From a checkpoint of a small transformer trained on Wikipedia.
Size: width 448, 7 heads of 64, vocabulary 8618, 34.3M parameters.
Each number is 128 + 24 x the weight over its row's rms, rounded and kept within 0 to 255. Layers, rows and columns count from 0. Numbers have three digits each. The size before them is the row's rms in percent of the matrix's.

# down: layer 5 MLP down (transposed), 1792x448, rms 0.0333, rows 47-146, columns 64-127
# up: layer 5 MLP up, 1792x448, rms 0.0435, rows 48-147, columns 64-127
down47 065:097135124158153119128101136158081121123165134116107188144167145059147122118113166121153133094186090100117115162122144129101116148124134113125089157132113122103118187084138096083108148129099138
up48 107:104130116101143100134116151121122125174146129159110122114152122099130150144165143161118132156098149124110117121087125128135113144140079132127111130178182145128104112131137143120117149141143129
down48 114:105131157166148157124127148116096148133138130078168091152139133134126112125104083102124082134103088085120136152149096137114105139112130137113106126098097144146142150142177090119116110134161105
up49 110:130119138144120146168149166098091140130141134130148117182120141117131090136147108132152139139125094144148107119165112212120136150134162124141146160160134150143114141169132168099137115150120142
down49 119:145122110089133107136128130085161138131120119136092095124140127130120154114115119150153094099079161130128165121122103119158129144146190103125166159154145145130098164142082120163142090136130137
up50 093:114130064088139097158136134111080142126120142143124146139109157112151104121183102159138105114119130102091127091112135150126137106143141107131179151082096151103140122128145124156075103139109151
down50 092:131118174161097153072148155105200128071138100151125100089141126095115174119132148115135098157081107131136174115137118108140089127124100156171076110157163109137125090127113120090140102118165151
up51 092:141165090099113070131110111134107158182065133102164186172187136144131159116119135126146127100101143112104131119107079136101127111139115138127161094101144143150139117077084084135116114142093135
down51 078:166111153115093167150151152131192107093151104151079119103120153031141108135132115131110107179153146141104143093138143142107130103093124141079118138112116115137142129160179168135158111087122128
up52 103:138161116168124173133160127131112095153102128148164084120109164105139125149106147120113176127149135136150153120174141128176071139127110118095117121126158102136110089143131158120140118123104131
down52 090:106149174109123153128122110146143117135127103154157149119132154083132140114151122130101133114100150126114086126097157097117121145057142164133159113100134129118102141086106121150136137140122159
up53 086:126125111164168099164131120102121148141102152138093120154154140120112097087144123124123133122111098150146144073163099129161138168147153125160151126125153161122141134126106157148123135088146114
down53 077:106104152155116088129133103118121123128130110107170153110123121061123153139128145146151136094104132171121150100133136128133142125098139152159142134155111089144112145123102130113132097135143147
up54 109:132105158122119099125150106082152162119099124124125108104109179092130094148121128106072129094131139135126126113133106145140101123172179117152180170160098168133103103155124120108103144124104138
down54 103:125153110129126136129130135137137105088148141161132139069118123086093132151121103098144126107169176136157154129129139135130161137124102142115096117144137134133105111113141106144138119131102114
up55 109:149120131071136171124121168144155111081108114136105144113142113124114122116096143110128123122077118111113121121100156139109137132129145130127153130134131097131089101086147095148112182123155102
down55 119:117143108130162109181124124168108147127111111167180117131148120157140102111089097118122152144133089159138136138120142087157124114138114134115120116111158161165118177148162127166118099082143137
up56 093:107135131131107146166140138116135108117136145115150138181125132121138128123128125119124145107136122155105133136156155087172102150122095100162109155099120106171105096106106103143123139141123107
down56 074:114119096143156111113098115095126111130121097145110118133157126061158106147119130115087127111099103107117113090142111182093104110125154131103108119126166118106119135115185148145154107128149160
up57 099:126116107114135106114123136101128068142116151141111160120164110131112172141100171145093161142128095105090129129116114084138160099139137137165107103116176139137108101132160153117092156134114133
down57 081:164175088149129113140171123119109106148136128139110132132152122102139146117118119124161137101164087141119157120144125145123144128164142179173143085134123074110143108184161102158169127159122128
up58 095:159114092104111118121147126146160138101123133183150102132108151113136122097090111117143144127138131112118066102075153145144126114113095158150139127136148123130147103119121176149073156144114098
down58 103:113133121095143165128109110118114155170118135066122128172144122071124129154127076131097091104132105108131148134162115074148138161138099079114121095091118140166087136148126107129126104069137139
up59 091:150105135123108133133092145159134151097098107126152115121120130115106100081135169097130129169152138113110163131121148109123122173164152095125135160077131129129135123099159112106157150077117118
down59 100:143101109116137131085149111125145094149170136098138149196152131133119101119157122136123133083140109170136138158106134117167123108128128120109156131100108126185116116106103088120188116120128133
up60 100:143114126120129111091098124131148152177064148107144109127101183120090147096117169119126113118157135105129100158128137132126094127165088131142130103145148119151120132080128122116146150139100127
down60 084:110125104122125128163142144114130143122154128131136154156128084069122136176114064140114121125133061139088148116121101121095162150117125136116127107102114137144145136151110105138117147130155136
up61 109:155132120087148113165141124138105178154122118126103107117136101130110119117139164162112141137131140114081102139161184163167117142151112100112130144132109128133047130105119109161096129160122131
down61 097:128113090146176130101152132155121098129117167114177099111112098107111131112097129137153103139117100108171162152102120086093113107105160127183138140114123128158126152110160113087124105129143161
up62 094:070196172146092116115177166112138169114139124092127118161118126117144127083100082129154135113111118156120121131099098148135124120116151098132131119133165154150130123124098128107144131083120123
down62 092:121079113178109166100135093101117105149200106130117112123142168104127139153184183127108097134179167092093113098120136091112122125144103147162131116123126109092096118112109118118144143090123126
up63 104:146132122160123134129148104143129146164117163168152095117148103102108167097079183142147141134128144141110110127157145133114110106118151131136121141168127119144086136083074135085135172119129158
down63 089:113135083132176131141116117124105140133146149122158124060116137053141186146108139142141133110128112101109102101124134144116160101145154106117125151116125132127124112155131092118137093120110145
up64 092:144168145071117149138123141110155135178130107152129145159147101105140120149108168138109094137099150131113108114094162148146147167134067145128107106123111114121153102089095156145138103092101094
down64 086:135119135184161100155164120143092150113111129120095079107102170052131118097157138119142171086138113148130131112166093164091155147131175091114127162104111121124138129147129108104142157126146143
up65 096:125180128176128117096099139129113110127105159122146121138148130122152126071141096151111126131164125114087119110081084129099155167126075123117167150094145134130110127156107123112119168109160143
down65 094:096109164090145134174119106150152168136141098128128128144132135103090096170140136112132122144121122133143143133161179109163094176124163115137133129131118133132130139112132124155127140111089166
up66 103:163084139087186132157145151144105129104107129136197092129122125104124144114121163138162141093131151184126107119157103173164117130113120128140145108135150112143127106123126144153142122157148113
down66 107:094141126128135138108128102091182148139095146153087115175158136112114165129145112128124123144118170107156105120097172078114089112165120079130134156109112171117088133157131101154101119124076153
up67 113:114084111169127139117131082125165116137147173158138136111142133106148163121092143152130100115127141166147113121116163177132107134074106128168129182155107119123125111126081104087152131177084139
down67 121:184097159135114121104095122147137151130149110121160082155084114141110142133161174084072095118110149141126132143154147093137093162180125148114128118125101147154169131136124139130129128114090097
up68 098:129087109108130119128142131124133102130117113138095114134139157118113109133135115097155126116098120146109123135123136165134110121139113132181127144114117110171084140128080109075105142148168067
down68 092:119141119134131160133101174121072128160133167142107122126142087065145117140145101177148118085154121118137125109151128155085134132138142137095130118118134178082180124127138113126136118120127135
up69 102:126132149087079143184110105149127141097105117113071132129148169124163115097070131118136102094093149134125140070126126132138091133106105140132134173110148109115157097118123080129150135104114110
down69 110:133133138153118128112157161118109138162169131104146127126147105059089116137118100100112119143163128168119089173100160143132158150139168152161129103119110134166158140126139162163167120123126149
up70 109:134105136112097162134120096124130169131120108151140134156146103112147141153165113105122110122131112102118118096117124140097137116160127154149137137124170133127147126107091166131186137136115137
down70 132:114146079118134120117102122082118141130106154102151125124128115122123174168152126147133125141139101094145118102133119114103084100115111072126151126107171112130124130145151122178129139133160138
up71 104:120095060141124110143114133111144105177123131134134109187159091107122150142140119115098120120115099143133073172144133131138101153104096107160185070131111098165112135124124155122092106151134141
down71 106:121101127135109125118126110126185139085152150125112152147124132118087133175092134136128092051157089153121160154120119143117127170181125087109123128122139129101130113127109112101136164114097130
up72 105:131074095135136139126105115118096103132121139151145136153141136117123123126121136156109085145124110096140106130127153129079143089131110117159135155142150126141136128115120111079161107120099124
down72 101:124124137114107104164149123126097147122124130134147115133090147098109133094087118132090113147131121092145123202117164118132130125091124119131112105125125175105112098101142109133129125111137169
up73 094:110115116097176120119167144130103139143122133201152117176154137118150105187134137092170107108130093179136106097144109117137157147102095141119172152130128108144141137142100168159135128125134103
down73 099:130088153145109115120106134135127150111132123046092112104111119201107158120119112127126111165074110078108150135147131101156118121123145144136129117126116137110111114143136092094126111115143143
up74 096:117138126071145115150134140144094140151155102121117121171121142112140159134148130123145150129104104111123115111160145152138112155144107107186096086133121170126146095140123123137137113140124092
down74 099:129143151177117118104115142122141097109115116119160154089127148046138113135132142079130120138138127153126152107145102139161143150121142109098136187111119094116110138128116134098073126131121151
up75 116:143118140154110097119139114120117146096108130155136140136139082103137128114121188154119109149142167105092094144132097169103110078157148098129177152105098166102163090105113125105138137137146120
down75 126:093102132121100135115128116177111139135169136174096162173109117106148141107150141140117106120136127140122117108158142097141145099123141095139099129130097187060141178133105130127130153124116160
up76 102:146140118108147113141144114107135128138078105140183140151121102104130145138068093173119104112112118133119096106143107156111084134156123112145131152172094146142107109129099098128082115121131105
down76 102:140141129162113138143138118156141139115102128153067139125133126092117139153128179131117168160166179134111160118132103130104160088094097133178115151114130067100132099108170139114134107075132138
up77 102:130177136097123132129141133080108124146069120142060074116165134117126172086167138120148142148133146141155116094088103148089178131111123098132119132149176134086089138147142147156115123098129147
down77 118:121100107166105124146113161139158120133172119098206164170106146125100100148079098090140135121130100105079119168117149109152077105150102146146141112120073132153143103102152129111143161117092119
up78 090:129121105109129133146144099119096140173134089193101109136144099103155129157149143138138096110139117164119133084148158156125136103152089129151096074154164120153121105116093169118171114135140132
down78 101:114128152138098137109148108121150121093079125087148129122164181085125119095117137102139139146098132094131147145132098104141126129115136135145137181099121122155109182158147076124103096090134151
up79 094:144109107135101119166107121104114142142109129128107115106142110123151151138185133131151095091142145131093111126134206106134120063135146118123177160154175076163134124139143149135146130118133082
down79 076:141128128089157137090153133126138154093105096137119168107147109105137098111136111122176137150137054130126149117130085112153133122124129142121117105119108132090133165180101150161130123158098116
up80 108:147114087200127132138123167145117119109128091154096113134177141115148167158104121123130139166152145104113089126130101120130110100188121134131105148086146082112085105063117156109124141157098083
down80 103:099125103160169173153120133093145100162136137101158124120094126103121128121108098109148101130100149113144097130110140080142150138107115059134133131158142105129050154156161080102097076119139142
up81 104:165140109135132110137146117143156109085126156129105095110100129103113127093091172131140139128142119171100130097180146141082130148125152123156140117152156098129106124110134112133143151141120131
down81 107:106156080121146128157108085109119097128148145082087141155112126142121102098122156127136130065148122151129111127081127104174170097095157106119139132104111120125152161138148134120145121118100117
up82 108:110146127105097143138134117090128105103068139126163132154135135096142165080150099187157137100101129115141086137157147148086145114126132104174159152145172117097132100154101146092147127116111114
down82 122:144117115119131115111090145117101143154152110143108116109105135102170096110094141090118112121162109127103158085140102125175137131147125086088098174083089145101158132099150138142181111149118139
up83 090:169127159151142059128117110101144094198110151133153125149162092106143112067108167130128151156106161127121133110157124137127174139112094166149143115092125120090093128147160122112093117081151178
down83 090:129114110146157144152174118114112090104145111153117124128107144109113158156137118071135111093164161133128099108070144164124101138130127112106140127160121109153145132141098150169128141127145151
up84 094:154134098136136112138153110105129103142103110130137122161123169109133140129166127177118110118121112131112114121104130168094128081128112122106179147140155123149157126176112133081160137123128157
down84 088:125133112133112158109094123099136142165139113147140138090138076071108130154115133100125127181134153098163164131108144150138153109128130102100117129130092160153110113136124153147152089119082072
up85 104:118142141157148093112153173094098108127120150139110117127152177094149102114136084150145101124106136102121129115087134129156087133122086115150118120152120117141087121105149129108090128117099090
down85 123:122122146106092113153069131153120163122113140128074150117129117157104153143132156115084133091135120123126169152149117099146156088125189125177094137133141154089146144111188122110109141135118107
up86 102:185115107135123142175149107093125111097090108139148170111161142105140137151125151115156132088082170104074143097108095088164115132112153158151127156093119124137126130097144119104099144087130094
down86 086:081129169133140153119155124092160113127165125174131097140089095114153149159150133115108114153101144142117126168130122128074140122159085123149106099152108184154145105147162141173158076147144144
up87 100:116137108109128105097098119131130146165125137126120115127124125108127166123129123150082094105089128109102122137120127124135086128118117117126126117155148114151115108116125117135088126056093129
down87 105:143127123116146117160125108162149150087127102126166132112123120116109081109198142102141162149126144137120142118147136120128111114113170138115125110056083116134106100104129066130156139162144102
up88 103:163058134104123122141093105111123134129145124102121129111116128117120167128149166135155113090110123118084119117124110168085126139094135164104137125093125157139133135116168117108129142096119131
down88 098:083106166187151166115097127115088071147161168126115109092150141076161122086120090100107109167109144133151101154140139120112096100096138121122130120104129106120149140137129104143169110158173092
up89 098:113076117082133136093160106117099143092104125181118150145128150092121165181109124178131140100113137153128112084136150112132111129130117135115136113144134158113146121154157130119188141144066125
down89 117:151114122136133128160110146106127147158119115084157137124122154129131099108125116109109110092119125110126205156071095157116101128134147118138170136130130123129124126147118124179086166109175139
up90 085:160107145090092123106120115097095111125145085128119100152104123118109101124148168113093103104150127141100134129096132169094126121108147128168127144176158117134118132121147138109169124116135133
down90 086:104122105144145140146159125168146146175137156113122150120153144100138118120123082143098152145130159141114131121135131105156118183092133109131167141160115092146124129107126139108120108164130118
up91 074:157137129108148113132159147119128140172110114135113136102155126142117100144068101097110117106105140152134127123113148125127114079130139099160087187137119123125127106164130124099149113156099100
down91 047:100117123109117095094121122113126110089154120145126129132106123000104164086146124147129100136161130126135120148156105138139146159110098116100140099126143136128107181130109168145133085096157123
up92 112:117121157164091121160159130134092103089112145127126093146175096120152141127172166079139099162118121112143142123146172128134144126111145121107121185194184142123123127133153115110130112133157108
down92 103:132117090079125149137118116134140140156091125116139127099094135063102118144120133149119138127110136147121096133102122117139152150136121102104115102100123144100108126126116147171147148133117115
up93 098:130142122173099137127122147125102172084129147133095142147161103111180151146152115188136149124124131122041104139140121141127140145163113124146095159090133118152133125103134148102146115119109087
down93 084:158141086156173066086153104127144111138150121155152134122124139022107130154115138130113147141113147125119110123109118146140127138098100147141144123181140152123143102175127151173141114134124175
up94 099:105123147111116123152137099098108132112094139120110160114145124117133119127063154107129098166120163103128161111164101115153123052122145106136099122125096139085144103129171143153123144140149116
down94 096:154141091156121102162112133096180121149127133079165136136106138079126121142114115142119116106110111097106110130101121146117097128121118136104149121183168108172156155128157168086094146101137133
up95 097:101137158155121145136151130118115145109122150128177112153172139107114133109143106097130169123139155134115097135095117138084119171122133066120147131156128124117118106141156124114142106125122123
down95 080:167144140156162094139155132116148159143112140156095126113131161036166122129112104101163103179146121144153165124117118140114114110085084131115083131167136133088163136097125149106146133149135120
up96 096:131105181165137152136100165132101139133130149120132104151120172108122128131139116163128147105141138130140136131124116135120112144125168116123123138165142162135112118143152164114152141126101068
down96 095:124122127091122083129131076164162092175180129110111130134157133111126139111136133110152145125102093153126129104147140122154130137091134135157114116125169143136116157123125112145134121098099116
up97 093:148133155131138145135140120131136116141112121151082099102122132116138156085116099141141151159089158131112126144111142138128114110157111132109149145098115129138157106070118124139115141141105116
down97 089:159097099089120148142127130144126101140098164120110143114140126109136138149118133158144138139119156113154110107173105144078104168126108118149146160111147090140094174154108124129140111136101158
up98 102:079099129106132112159108121103112100083103090132166151173108096108118127117184150154113125107100104142138109134126102103118133110148087157095155138144134086148126119168139158071174168101123095
down98 105:155165102121134148136123128176155122118146121108095107148136110076172140080134121154109108125119124132130118136095129115178113169126145188126152117132174117161149117114122114107112122121180109
up99 115:120100112131077110153107152114117104202118142097156164176140136108088135112137141128129151137133168109121106157141104142074130125123107142138119129123134108142115125144147104079100124133113154
down99 137:101106109065120100188128136151095117152125180095154123139113135115124116143105139126127110127090106100165094141115120125113158153148137126142187115137125116149113137154099108130136113163134159
up100 091:116134165163118085103138134124125153132100149118144104121165148120098143103115085155192080132112154118089107105106129133119118158100124121110099152084163102164143143090110188116127164106136127
down100 089:130142086144146177143118119148113157166121115120124127099128101069173116114135124139123122112114139119156124135157161155141141102127137139120170126135125190138152125153128090111122107183094130
up101 091:161153109114132140107139113126179155104141100113088119108126126132123177130083131137090129143061107110093121114121112128127120164103076134109097113106132112119153112118132122148124114090097132
down101 119:093068130181136121150139143135103116151128170131120122122131143052115134144167153154155123120169140124145122146150131132114129123128157131139143157127149117136089132147138117117097117157119103
up102 110:144173175149116134127132181157121084152125082142090123155164140107141141103134170102171161132116154110094111106161140100152146123155167153177110165132133134121180134157164110137157123146147115
down102 123:130118080150138151123121130158119132127080146159142131120150054170089158120133118122153127094130126143151120124140135098135119100088135074128130132159122156139124131116152133128146124165129158
up103 092:129131122092096134142147151110133155139113148117112075138190081130137155130112110102116124164174133094081122152091134077136122107161152108132143110151129130104152101126142153119123121110148125
down103 092:097120137155113119087095117139128134102127115152135156105091158085114099140126167129109159121084141100150159126160119099142133138143131125144089165139097159118114160133167150113120149146133145
up104 100:178171149151150113110118119150119102096118133139067133125146137103113148106089133131116124135122127134127119115109163096090138112158140119152110147120134101104134160167107099143137156114072096
down104 100:141105142124182140126074152163114117130141121119110111124152127099104133072112176108056193090104137131094128132156129146155105133115148150110082112152125087118114102136156122109125090148120154
up105 096:146131184121154175104136143120134140136157118160113150141150075111141091153112134147156112082142152112099136129064118134127130121124123125135119135170133123121081124098055117133139104118158120
down105 112:110146112083143132105110110145109118078107153130134102115100157122122126118150157123118143120098097133139125118112142118118098168098114150058143121103108123149166174121150124126109136138111127
up106 090:159150172147105101129118108149103110133125126141123097159107116136116123139139137140113128123121104129105116128072123149155144140115124127152141109131175130144131135116117175101127138127106104
down106 088:086120111146149161130094147102135137129110103093125152120139127074137116100104121116147123132129152114135126146112177139119136133146135111121146148149117111124154108149136101153130139161129138
up107 107:148093104139123154138149135110129207120093126135168162122121118123108123149105121099146144138095144091102111116149116114130103104139105111111135143158137124121135104099142155116167150106121075
down107 097:127143125160141141086113153101074123167135132113132158151133129100081131085140119079138141150081124132123143158080101132178156108113121097126077158105108163121118165124165109105134133142144121
up108 109:151112144121098081141166148125163104141134132156114116114115087125094117143124122125066150143155149140110131135110148110128104123142111136119125109146123134099090121073110152103118114162083117
down108 113:093130114098122100090104088109138136157134129109131152103138139131085160085157113100107149149104117104135130187099094149098106095132148112126115136105095130141162158138092135142105123113139138
up109 103:134136066162155158128170115138128124157149130120125096113146130109098142149129116133169111164167129126101138068147138123142166158122121129120121119106131145110131109125096125146170146119119138
down109 109:107081172111155106154128116084103157081088152095160160135067148086137117090102120130111117110132110091127136169146119111172131111180127117123093149125102133131083119169168105148096113104121141
up110 097:119130154120113163090094096103140172124149114153102142122087117115127157123099124118111087148090145139134117147112137132145156158076149150119154128146100126117132128141140119117136159109143143
down110 085:090143150168140110159151154077120119125091151098117127110084150075146133112145165129184097116154134158115114101152133150141150107106121136138055129141116119147084137134143140106143114162158144
up111 100:128103122108100152146091138126088094093067154146098116126115157125117129120156156120156137159122151110103080139134166142122115121125142090099144165134113130131118105142116126129119129130123119
down111 094:158149095152128120128077127161149119129138101129194137133123126076134140139094126143112138134155119142152103133114097138139155181136172141174146107129082146116102118159131137164157172119164152
up112 089:131128125159088132165102169131115120088109123142095112111151094126100142201163190115116098103158115126114124137120119137081116111140149098136120124126175099123111124109150152139140108118108133
down112 065:126125094104168158110179134125096109153131135100125145196102164066102122088132073114095155155142119127113130156128179110148124105173119149138129147133116113143120105134111129131120130147116140
up113 101:125092128145106124113099098136117143128119128119107168170176125112124168114135130147100123118104133093105122132122112163130111134149152117111114135178128101142133077118060139109141132121163111
down113 100:120151109149119136151094125117156121097121136100178119089143109087143119129118155101143130085120162135155097121148144114104122160152141137124084118076138133140102167114128120134121129123076131
up114 107:139155122147130108135117149106132103176103099119158160168152120104148121127082119154102126163135121118111141121133150126134101134132090094138122086120184135125121112153113136095136148125164117
down114 116:139130111118137154111131086132100115107151145173106107133147124083126182197129115132122116058147140118146059101159096116110127133131153141090136155142094146089148109155123150130125130126109157
up115 095:140156154131109134103124095109133168093124096094147190175100136103117156173113137137147139097100102114135134122131162106175132076117142132119144156123121114153175127126130123128119137160157119
down115 092:138120137140144131160153106119133092118128155128098118108140135035135120119113100166131154151121138151149087114125144115154149141138152124148158123135091104126097133155111113185129112136145133
up116 090:158109114098109118171125128140126083111122136131133147137137093120164127131097117147094138127154133111091080157151119153112118142170114121134103089121117126162137120117108149126117147151133123
down116 084:095142122092132135110149123134151129134183115160119137125114132108119162151172150130172100136163118152158125103146124148132158162120133120132131119083117134098157146140132139136132155108105157
up117 094:135128115132102158136158113124157140190142165144164130134120112125081152139128107159131145087137120135146133119085107132096084171135123119097156132088137126115155120092139134152115138118137112
down117 077:112105167133188122132121145101092086094128124143155132113167123064130118091146194132131128121126108115130121155153134104141145137137125125165129127167141142113133162116091153160074101148168141
up118 091:163132093062134167113158109136138143149130138154145134089075181119096112100107156145138152108120128114138111113160160106142108144123101145151129147137086104168134115144150108120148109144066142
down118 094:110132139118129123134105119112127068105147132147133102124177118126193148109139120179120112184178115116136163126128109130115119104077113156128102116144149106142097095086102123148089135102140112
up119 111:156121136109092088138137085112112118123130103127135099169149138116060130135146149126126118123098125119092114087087117108126115107125167126089152155127161106127133113144164139072118134159120094
down119 123:138096162150098106113162130140126120122127116151097089130117134054102152152114165121118106133187194128080134110116152084143109109123132126093117090125137154127161108107161123112156136165128118
up120 092:128148115096118111138131137109133150171094130138168123126123127120088152105121111116144155184092129128139069120098159136105098114108115113121140101166150130120151091090153116135162129135136122
down120 083:173112173088180118103139156136136153127144094170167112124143157020172116143163157134135125108131145108128147112156115148139161113102117153137084170144093141107163175132161147145138096130146106
up121 107:151131132143159087114158142086119138137114132158172156146142151122121184121100141165119160107142154142106115081092116086092133094134112088146121153159124084120118109134157122102097170131100131
down121 106:124127149152123114092131098139093107127126163159129151106147100105147175154085158159136102146114139174130146113140151155125114119101122130120089168121182128128151109122157133087122122134095137
up122 077:198118115123132125114156171108109121186105121135171139143136105131153133132133125115083141172109144144120160126107154102138114116120136116111152092095148129147132116107174138079103122129091146
down122 053:107136125171124128137126108116110127068130119117130106129113142027111102157090141149136117134125118117146147166092104163091115110120136106154109160143129125134166136133103139169136117140139146
up123 098:158120088139180116141126100145119156082114127087117178152118131105136093119129148164134113123098196116099106102102123123133129084103090114145118099163137162101154117096153130102175123080152119
down123 093:122145149126080124134119145141148154176111134139173148136148154125096179113154112109125125101121037130142124165151121131114126164189152176127143137132111135139121161151123107162124137145122166
up124 101:147153117092129135154132101122147161132105132130108143128161136099129143141159181124161092093160099080100152144122181139157143057137106135104136129130093120138108141114140118159119144127095138
down124 094:147143130125143134150139153105110158125131120119153148150141113090142132119076127131128122119136138115149172137170080153141146106155123140112144135118137119110107144166148095167094147099103132
up125 095:172125130163122137120127108088153148087132109123117118196142105116136085105118120150131127127109124156087102115125139126148112123158127156106172130110164131086132096137126162135179140145135126
down125 106:078117097157133129143145123097145105141106142130109149106095147031122124160113149144146119103145138109142133116142136132095104109153157108147158115164056165166135135106097122118099085155121116
up126 113:130119127098158104161157164108130125137126141130151116133124109119141122120114158127179107117147170110117155080132159158133107168127147114151168145109119170111140126143110165133122176114086152
down126 114:131205114124148132172140124133138116116137182149109076130100101109112122097113142130155139112136088131151163173127145174159113123098168165115118098119083139155112157092106130152135130144145109
up127 093:141106084130092160181150161111087164126175140107157146099143074120086092164143124122168149122167102125102101132077117150149151092102146129147122114144151124104159131144125172127150123126144116
down127 073:122142144079165126126110100123136163127149135127109117114113157077134128127120110145107116141142074137146158113124141142111124108126112154119124153108143159131104131129090144140156119163114125
up128 105:120113135159155116152125082114118120092125119117134124156122120112154079099121139134154157149124160114126118149124112159099110133119166126134142153115085140106161097086103118121150196116125097
down128 103:129114127184167140115199081160166106122121120133145124090161126081132099123145154094149109114157132136137101141117150146148111154123164134121151116157087096151073126094151113160151114128084168
up129 096:115145103123095113150163122117126150129130146134131149140114100115070079096114090126125131121113136136113107126100152102104110127171115122166120102144155137113120115107143123140072162151111109
down129 075:153130125147161078130134105162164143117150124169105139144154149070145115126111114129138115106194137127128158122117120144155112130131122124097118109105094115101117109117126146124167099106152121
up130 101:141167091137127119111145142153150159155123131164079150104155126124107156159085113136134170145111129137093114090113082106149091131119108131115096116100128124106124118109106104149099145113138147
down130 100:093135140098134129130164119114142154103153125122145088141094087102138104134131155128185159156145104111150147138109112116123145117143112120166146145159161174139135127150121115132131143115133103
up131 108:122128136100122122135125129114140125108109099142177124156108112132079156155113124139128121193131139098083142148135140124114116149147128121139113119129109114125144118135136156125169145093117120
down131 099:105146175134158103111169127109146120153106105168088131116135109055134129147158130141147145082080150143122125139138106092125118071146141114136119124106131173152146103182146125128119087151156131
up132 096:176140118125117118145161130104157186118129143139107111108174128127139138093120129145135154114118098134084125158143152121185123169133121118099160138113127124138144101151160105117144119101138128
down132 100:115087155181135119129166105109116119152108160156147126129142092078159119122118113203152107131164139162145134118162079178083164135144094122137135110155139121096134108162113146166158148146094115
up133 112:149114150158113126107086149135135177117111089151142147117168097109153119147183124129159102152165088119074108119135129122145126113143170115105131121094094130148122132089142143157126141151149140
down133 111:139138117094134154146139132135159152072134107153136136145144106103115081120093139111108194176136095138127112166135136094133109119161141148122129127147070124125139125126146173143142119112144109
up134 094:162144128152105114141088140155162168114129095116125116130156176116109077118119190135085127128124138158079119117097106124138147115166129148161113094181132104151126114112116154119157150165101086
down134 074:126093089163128154112178106117123114127117110138168107128134094105136126137174109149161101148167159127119121116130142114088147125124149069143145140133155121121117145155143154113146124132132153
up135 098:121106130088130120122139128104152106155126132156168140142166103121200143113146173147152181103102139146128132148126116151126128124131143097147155100159156099149086117135145069101135122118137138
down135 090:120174117148139154128112098107094140103133122085137152147131127077160135127099114128135136129121136149105110120069121137169116090141165160124119113079102108135158143163135125159196153127128132
up136 094:153130110089114120122109113150138111126133108122124144100128135127089157101102125139120155126129130119139109160143110170124079149137144156101113104116122093137144153090127136110143122113088127
down136 105:136166102147157124141164097117144128141088148136124160167158104175141098126175142126130100113109125117117130123110147127110161124126128116150156154093085146110126157141121111111110136116153138
up137 094:172148164122103123162109103135151097149096101139149154114111080118159164161152151128111148137149140121097083137166110114131105145157121142142142124135185122121096128145124105158124182113112084
down137 100:115131102138160146124095156151096160133118118181123110138121115111130133102109119112118091094125100118158133110192096159113108128202103128151104120135142139134142126137132152149124107145145083
up138 104:109101139173124093107148194117124127119107122106173155094142089127139111107130131157153149096100145159117092092125192086116137175130108154131141134190134136144157135135086180130139123126124115
down138 097:141133138111107125100183140147123112112149103149115095144142124054096133096124142111119136122150134127136132136174128060178108092167140131163107077152093121121129078095129209134122084133139129
up139 108:097169175136146133121123099114125091093145184180169158185115146099146162126146110169142123136101090126127133107130095141103141119145134116107171120113155116131146113126153155118141187099168099
down139 112:104151103183139121117180122165111123117130138163143082128150175094101143141115129112158135142121124129129146087102156122132125159121145080111139169117137125138128128105104134115081152145182133
up140 108:153139124123107138142128100104116130122100151135122059170161140116065126096132138105148092103116121064100114133082167067133109110094150100100152142099108109113071114155134127118123127135132144
down140 108:105099128123128155107114141093136148103120112143121118123113108091140160151144140163137107111130110105115164123181091162119087113105114150173127161094134108115139100130158101123116130078157094
up141 103:067108126149128146127140162135135123108121157128113103136131125105088108142118135130130162109117182105138154155138146137120143154081125101118133145175152115141129118183095134118181123123111096
down141 101:128107165106135118138155088104140100139167135130100129157136161103123181160155174119130139150085097147125107108091102095075134079138161161138107111148117106113150131125138153107093115150179132
up142 093:102143157134117098116127128143130142101124118129120146127120160116098204146080153098049109087114135128107102120107095106105094145132142155159119114152080137135152125142077123102107112090144166
down142 103:095131137134099139142139122094128089094116139078139124113137114069133080109116097165177149142110095089132141119154166128142084102124144080143110133132150128161103158110128140146100083139132114
up143 093:088093089142139137095148183107110157128078163132145126156120135121145123138147120157153156100107127120120101109086162152100109135114122108126162146156137125144142131131105120148138102165132129
down143 099:173172119100163116164124102149114153170164155141124119140137139105121128122093127121097116165148132132120112150150116142156152142130107160125107107095130123148130095088146151137117155095087119
up144 102:126119153116086127180142128149113160117159129114157112111152135127100123134095121131125131122117074155106089138106143124158055152118132103108118125122122120115129089110104138138100140121121130
down144 108:136118085163143134077116127120091117135100156122126158168130093111160119155157135147151122108140137118136117114140121090116161137172131112127113174103111153131150166136136127141142135112138101
up145 108:158119137167132115129114132116124091136083145127110119092084101100156128107089165175090121146108165113094115084078120141120138133100127162167114142088101139137140104143124120129113152134138104
down145 105:117085121105165100161161114163109101159117149144121101133118096097131129120160120105154083141123164122122128118153097138117186119131150073113136111147132141121094118103128167155145128169119137
up146 100:143125093102144117130148151128137161150096160122117119123094137109120118151093188154088141136093164124112091095122131119143087107129114112119132112114120127132147134121156097117155114143106149
down146 097:135135145179103096148111145103134143116128126096113121144122104098135119164109084105161159133136086109133152100169141116115122112100113108133100117133158113149140124121148139172101112188118108
up147 099:119156103105118151152123126082123153163132119128150146155153136116135156190124106163164101132086100083129124100105125114125120093124132122164075086136126157130126107161099137151139141099142113